Part of a small language model's weights.
Size: 16 layers, width 128, 8 heads of 32 (1 for keys and values), MLP 512 GELU, vocabulary 1024, 3.48M parameters.
Architecture: RMSNorm before each block, no biases in attention or MLP, tied embeddings.
Training: a variant of Adam for these matrices, 97M tokens.
Each number is 128 + 32 x the weight over its row's rms, rounded and kept within 0 to 255. Layers, rows and columns count from 0. Numbers have three digits each. The size before them is the row's rms in percent of the matrix's.

# o: layer 3 attention output (transposed), 256x128, rms 0.148, rows 26-31,58-63,90-95,122-127,154-159,185-191,217-223,249-255, columns 0-63
# v: layer 3 attention value, 32x128, rms 0.0844, rows 26-31, columns 0-63
# up: layer 3 MLP up, 512x128, rms 0.167, rows 0-17, columns 0-63
# down: layer 3 MLP down (transposed), 512x128, rms 0.122, rows 0-17, columns 0-63
o185 086:157082142116105125133182134120138104113056129126211131126081115084118110068099068150107166116168091106152101138158166127082126109147122153105089128108134127109166169133152105067124156136086123
o217 091:092096108120152150127116083147109106132142106122158104083091100156127114074091130129135113091061103085168128182141101118160095071186075133070113100102142105107153092142178111090172129109135144
o249 098:142124182097107123161124172121116127074112145117102068134147135111145189154140076125064077105148201172119173110094133132166098102130107110122143160136138147084100148071056148168172150133100121
v26 095:180148123168180145124115096087157085087136115112134066091175179190089129127203101138103104152118127077068102163142129135087114108174133161143135120098118122148182122113157148112126161120159162
o26 106:106167172105127114131126086104135060206126124152155143176085178160146163130131117119081141130125134150127143116074165176180147077130122126152132160143131109124172090156128105140125123158118095
o58 095:113124120099093121114160058154125106112118110176125125138149089110125122144129098162139119149110050113137168190105146128148130142064113135111108098160155101153115115116151092087114127148118159
o90 097:153177149104123142150131111124090100126126080097133134102089109154165141124111152109164151138020101104140078143044183178141123161130137143119159142159146054126152138079137128124132096134097136
o122 098:124174144117156135148154144086064127087090173108099142078114123112173137158138102116108098181146139161154077106107158158097125165165054184155117197166148115166104119086128064157110126135147131
o154 081:073183155130123083162151162155092106130131157114175115163070078121129182182186158109136135140119122157105192128130066115161138135082101137155116204129151148151131168075138082166141094101094163
o186 067:176175105116120121165072142115128121124088152135113154125075126092133142189201079111118058101181133136055132105143114101115110098065115074139114182100135125106156106137105102142140098167125164
o218 079:152201132094120121164116139110117126174117160093172133186102141107093134147147103083124134095201122142110140087150151128119136136114077111139050127126114163112131127136099146189086163173109151
o250 113:175146080071117102154125125149121140161137151194122111091172124113151168135135159154094115116113164135116159105144081148174093172105049107113169158120120103153101084082156088085105112217169111
v27 109:093177146179176116108147121164157128148128141143155111143109166065107117136113133098123143123106155189093147101184141113123155172114117095124095119164120086094131102151130138098136222163167089
o27 118:140081109151153154121073145114126109191127115095171134166136124172099115138121112104170112134173170114103124089102163137131149095119150070215129169125102144121115090104111140128103167148175153
o59 106:141085100132130092068079085137122115153107156112100098117187072190116113171153097086125084174191105147136132120123104083117183074124152153110126063185094160130107096113093122077119128090122137
o91 116:120138127076143158096149127105143145101177187111117131117169168169175126089134166120179145113153102152060155120109064121101122164063115154069153100144117097099105147168108112152132174142174160
o123 110:083127104033131204143125147088177173150156197086161104132129118141127101139148137140147126087113102105105122103138102122118086113100109156149149126140119165166070115130169108133120144181179147
o155 093:140160186167124185158119148128183225163065142117128157123188145120156101150122133074124113104125165122119150097119077158091178132117173168124089108117115125146120114142093086115142194156146163
o187 090:110129176132131185183021141098098095217108155156084115118118136149159140113132126122113146119149193129068170105116140174117172095102112136172134070130211134152145065103153126154111090142123190
o219 089:204120176106056173163136124111121139148082097145136178135115093143123112147116119139121084135089125149111163098166172142133237151103124151150175147091118132129160101116070121160157103121113155
o251 114:177105102035179113136081153076109154162136182094115146096139145171119144160125150138219087147155091092100180113136113113118130089127159183159164070122083160126171121095113091123148120174143154
v28 103:145131138092164136126165095123097111111145123042094067106135189118170075099118172146109175133121146074077139108173108117118110144150149100135083094130090148099152171122118129115106098086116122
o28 101:095099127085107144077179122093113096144110096164126112101079096136167170115083136161102066107118135138177127109157149103117130090086056138109076143137148089161121138164091127116120171137103136
o60 100:113097076125110111140157157128120159139075128142100219115110125169119161159148171151105101153096141089104162143137151157115137172152129115138142136104127112137113057045184094093215146163168126
o92 122:124134163104080057153117138099160112110148108112121125142094170158125108169111086091121083203146083092162093184102158163117127058146205056130116074114131114138113112086174134125156108127153137
o124 103:153146151179117126140139071078131113136133070113100093119143094138191069122059085091128009190122067152205127088079151084094152098157114120109122139113162116107104145144086121147088153150138156
o156 097:118124129147092116126148098145103136107124102142112152164148080133134114161110128122184027159112119166209117085109144130103126092152119146141101152148136087152106140168120151145173100092122095
o188 101:130120130132090120113177058125183176029146080129125163158159127112137098139137125168129130127132106186162084134130103082137129184069117099106101178152097102125135128119095140138154087119114129
o220 100:113128092146129115123091121116158093154176101099065101140169100138159120128105104077167129123139096139131089098140087123117141075098110118103140124204129130120149135168093196122151158105097161
o252 117:126116145081112174134190096106198077182125094151068097147123100090161128133096169130069092105073167140184135116105127135097124108140099112114109110136158158138093147146168172097172111145215140
v29 090:163150099187170145130159132109186162129181144111078109094123144140120174142152136198110140065127161106060123139123106084139087146177152090101206175114153141166136106136147157145168108148173127
o29 096:126117123077105112151168158091070125148185146130157127190084088083085111097153093163157134107177134132128168121144213168169149128163137175107126105107174131129124157134142129201151116141154166
o61 081:096101143119090077115108112162098114055112172203173187198155089071080132098142104174121182170174114130157128071161128130174088161129162105110117152108117180090075044109104069104142120136127103
o93 103:150121100167085106168178129127137152132142124109062125164163080091136116161194202120122143129174149146154139106101129130170140160137175129179134136146078126089122085091102097117123134109113149
o125 102:207196117159156158164133122158071129114163159133065089132120081146147113172141109097104115173169178125127117061121226129089137140144113085116100089134100092105149098139067127121150139107128128
o157 082:190090156127110145111164108167109094101150121175109145112164134067117113123144101123151096138109137219152138116130139153100164098108117122122146157166163171189165094150105123159161080179176132
o189 080:161119118164155143115092171163119078130093102137161065088189099140146163104118110137133096143196150113115096183157154130176142119081113136120125153058139115093146127118132100089100133170151098
o221 093:094166119159130130123113116202117119158181102110132128107082073140121169083079119118147089123136167115168102159158138109123105053166104160109119123108127067112136137144141108137138093122069119
o253 108:207153154132140091131169104131074120093154187144138147104152131090122160204109141121090087142154155121159163161140141148170092103125161127131092139122113100100173095070082146181108112143117142
v30 103:121107142134209162124133094116114164167143153086140123161184121130132153112096111147092149143105136042203188113107134106163121127156145144122152128111107122090137211145137118177117081173113156
o30 122:120139143104083088107093138178104168087116195126102125099080183115122165136085163131088080099109114100171104148151145091156082148111138175101152138145149108184164130146164149121156097151080118
o62 095:059105128110090158122125148145151160123130053165182158139098130139117068109132155200078119050103175127122080127164099172091106116122154129119136174054132180109137150109190169080156128153128130
o94 114:186129093127140101156128082112163169128099105118148155137046144131134119182145155148061109104113116132164111129097136173159224122149130149151175158147122080126138067075127180108162136162084152
o126 107:214115102123143124110160036126140100070152077093153114103087119102159107149080132180073169137138132129084081106183139136139152129127134167098159152106160115101155134137135129129138147065108181
o158 102:140099119066120112099180142114136075115179110099093146147059167148116126108172137152128103146057153177148110171137125164118135136079108145145174168151114135188110177118213152138069083128131177
o190 097:106107139125069089084142091200125180047108128143094142143117115085158126184122088115113154167155116150119139091166084119133111198105119119118089192109126161110104106080087087104123073098165087
o222 092:110182165106129099113140152162088140123151117100103108050174111080099162110107148055156186213153146133128086124077193133068128129110102126121131140158145153100108130148107114138085153110136131
o254 102:140106135159110176153185041096161143146152077160109106171066102105154161136079166148108131130107122129139105119175107129128138146129062149089095157094194123161127125110160129154133145060140144
v31 110:154178079161163157124140128152141162076150127092017149110093091142156116161143183136102103157145126135084082159098144107171143140115124130137171143131127177073137112118127147121148036137075083
o31 122:105112119099137162117139126103111098144149116144150086145135071108092100107153160140135138081172082152171194139152138165087121142132115164160120081101057180110112133105132121200147089147183169
o63 105:202143055124084114106114114155110137148075127141151127108177146133130158101117164163165157152092154123171148062166103135127090113131179133122119062178126100111158077167127149104062099057150085
o95 121:124127052180108097080122122122142096161143128127127145125144107129117082047170178173165145113108138173162194124147122095169103163075081104174132120091140154126133152111088108121128136126152099
o127 114:153133141184125069111071162137120116161118137140129132132137119139141154120141184090116065128191120138161139101112167122085093154160078097145106062141046113096188089123071142129111095135129107
o159 088:149084129187146121179103098200097179164115107130207112111158133121095108134111168096110113129120163137165131107119121093085078162120107125100130163084164146127146072123067132114158119194138113
o191 078:161142120113151151121087134129114111138181148125126063102147132120107136157178112111115097153071133051112145143100111144171080114127060154072172149086137111128099132109129167130090152118142127
o223 087:090152159086151189144079104132100187170178150102148089126096110125143130183161134068070106118148175125190081187121141070110123105152091117124173124096112110091141086113144126134109083158136182
o255 125:178120082164135088084095173168111104105134186090167155137113121153134134160135146118158123125128076126192192143172087154153126184150138100128148145092108081131162074114158111138119119105131127
up0 100:128115061061143141164120090121063099130154123105087120029120144151166147142180142156108148148118081124121071112120066115075120149104122138133113153119129135150121084178127083116186115121086122
down0 105:128187087132134165091132163130086079090127183111128144158094142064185083139127163126128095121101144120065139152036154107143126125133143149058139129121154163131130126191146085137142106103103168
up1 109:125111098094123148174089122124121066165147108131113098091026174167097113116117124113154118163104124125122129087107117094111158116087109152190099156100124126113145140120136102121153163071154137
down1 110:097201090100133168122146136129104180142120126084084127107143183075154082151116153161155147158099152107111078119123083094097187129143133149115143095116162137109141141126118098038070071130135091
up2 098:135109093122141088161061180157109149107104085080105146124031166130128161158158118086150148117118104128109102115121077095139144108102120147159159144162154144113164075130124152106150130064117104
down2 098:152134161087118150095119176143139141106149164077062172118087138105156072139123097067167098130154107105081104130099084106118135146141128127155095125120172157054124156090149129086076129136114101
up3 096:177051089142130141178091056105146109150027132166131136121112166185128136061095215121129138126132115143106162113212127136143142096179089144114150154144096112145090101167182123131126103158149138
down3 100:188152141121118092111129210117149095115179123161096130136192101129113103119110147116122129145158159172099126121131105153093131198183096099092087069092118141141140143096153102071190189115128150
up4 096:158085130167138101134125097127137107143127151144169150145087113149076107116096164142124087105108158115113141174130125158129212100196108146177164206165073136130132099071064126112140131157105104
down4 096:139174119150091050096104159147160143129150124166143156080137094095162126114147120076139161108174077107094131134169153180123066129145238138110157173101131140162140185153119075125101155146146175
up5 096:120132133063135089129112139121129138128070166132158185137126177128172168125164115076081137065111139115162136123123108113150134149061098132106154151127189055100085143122175176140187198141162134
down5 093:126150116140121083088081100096200142138187104115094121195120148102075165123166074097112058161135095152144162137055188134141126077146121121119143095155142106103102141144126164108201182079101145
up6 103:163132114110112145185067112150142112140140114125188135068142114144082091159124147143094157163060117163099136154155062136103169133130107133135125150108116108162102101155119123125127085085120135
down6 109:154072100082134169154105116150115098182136105080171110148153124112080126150133102141160162105085168043183187167102141173081170084120190115074122047177097110110160167179101116079129124101142108
up7 088:119158130097170158158130119112141158126095134119100152069136132097124152094125169133058146114101141149143098146114096068148132127099135130144175123155090078127074105172152212122144194109144091
down7 086:136105140123134154044163122149129131078048156176149139150163149102114187173120114099151108128140143139154090078105120122142063145087156139115098093136140134134103119104131148126078158103130101
up8 104:150129124138119069166089130135116121188069199038173146137057138127123168130117109101102130128106121178131100146101134081178147167130109197129130154159149073170118124110135159141163128095168146
down8 100:113098138147113114162136109164201163133120100079152116161162126081136162129105173154086082173140095137126137166141169148134147190125144089149137153131157088134120117086138150140034103146141134
up9 096:112126131142086090162115119148105106149093156172160095094127188164136120097125126078121168097091145126109182137131047143165137102130102096125162168149146068142100113104140153144189156115161101
down9 099:157156207136144130093114116102119145192136117163102105086096173157088133103137084083137089136154098164137173027089136100153047094177153167082145104157161103119113135129137118095168165110076088
up10 103:084169126134168119173122170108112017145094146110152115106119110089128122099131162136056168152108124077131169184166099148116162178131121109114161152121131115173122099109089143171103106157151126
down10 114:105144155140110097153159175162207109112141187069182112053096115147113092095105137106103185148111123122078156185135032120131133143146062107154124118095125145100112134100116096138135043166090132
up11 104:098112114127168160183131145131103141117098105144116135083102162119152173132133172143087145149124128069096125188200113133134151104137058181093110158115115164102145090126134113160141097139151129
down11 112:117114124176148146126107144080157144166147117091168126182148192100179163158083139135131121185167130130089117219137132171089185175106040122115121152116148179118173150113107119120125105104134132
up12 100:170084072143117138150136136123108125170098121102077149148083137165154132118104145089131101124121160143102083161130122143160186115092130186151155154225106119142192070120068157112166061119088125
down12 096:081104154101076099125122100116137160108160159159114124077169105134165106147123172115152120112135108154096119123096061091113102156114116204108121160055115142148100168137172188119129212162121112
up13 109:137134116183115082140184138156096134140121103186098184125083144186078168101124167128084124122124190125079113091093068126101149114155130141144151138132118126140114122055102109179136100135129152
down13 110:116133132124160110135086124172132143072103118123162139128163129152113157165156153189105146116106137147134136066150156170099098009157096144088095155252152129113128123140120170127097161125110110
up14 103:145165135132109051169101100167095118231117177090139163146121121145155161138089145105095094113093129131069154123118120062121144134103126201169091140149126072163109089108150183129122052168102110
down14 103:101115100118083076110166108180137145102149172095107109102086171096150112246110110133130130100064135089110179147151140119135137170117166110137108140139131088064062130124152152101111117134111108
up15 100:135113120149126110118119080146139071129152110071122144129150169094162046105132139127106175092096111082106127068183138124137186152160118201155108131147087096120157096140074164093145139126115132
down15 103:093131095192125140144125115162190131114135113121149123116115131130090159153183165160110168069056131132177101173106133132142173084124113087139180100153128198146088161126130103153146115108130141
up16 095:149056111126085100124078159145079125069115117104150097117093110184187135144123144129180154151100112110116090100091042152119114089091096138162092141102133137132198127142116114132171082080101151
down16 099:184105185092134110098128121147082086121174128173089143126074136171127079192084076122110087177181122145107173152091141120140161100153128176104099060171165131113121146150137082134160131132155149
up17 099:135131095110093147140135166124113110143128166160063156113147118158137109121139161079134105111092097104121140107137114111186151047082131143121203146164137100092094110109166192109152133142141106
down17 093:133135127147141151102142128143129128150116085163155086096129116110132123110072141176145131085190120105157085112222181128055075141123159149104149156176163136150117096128126101066089083085174118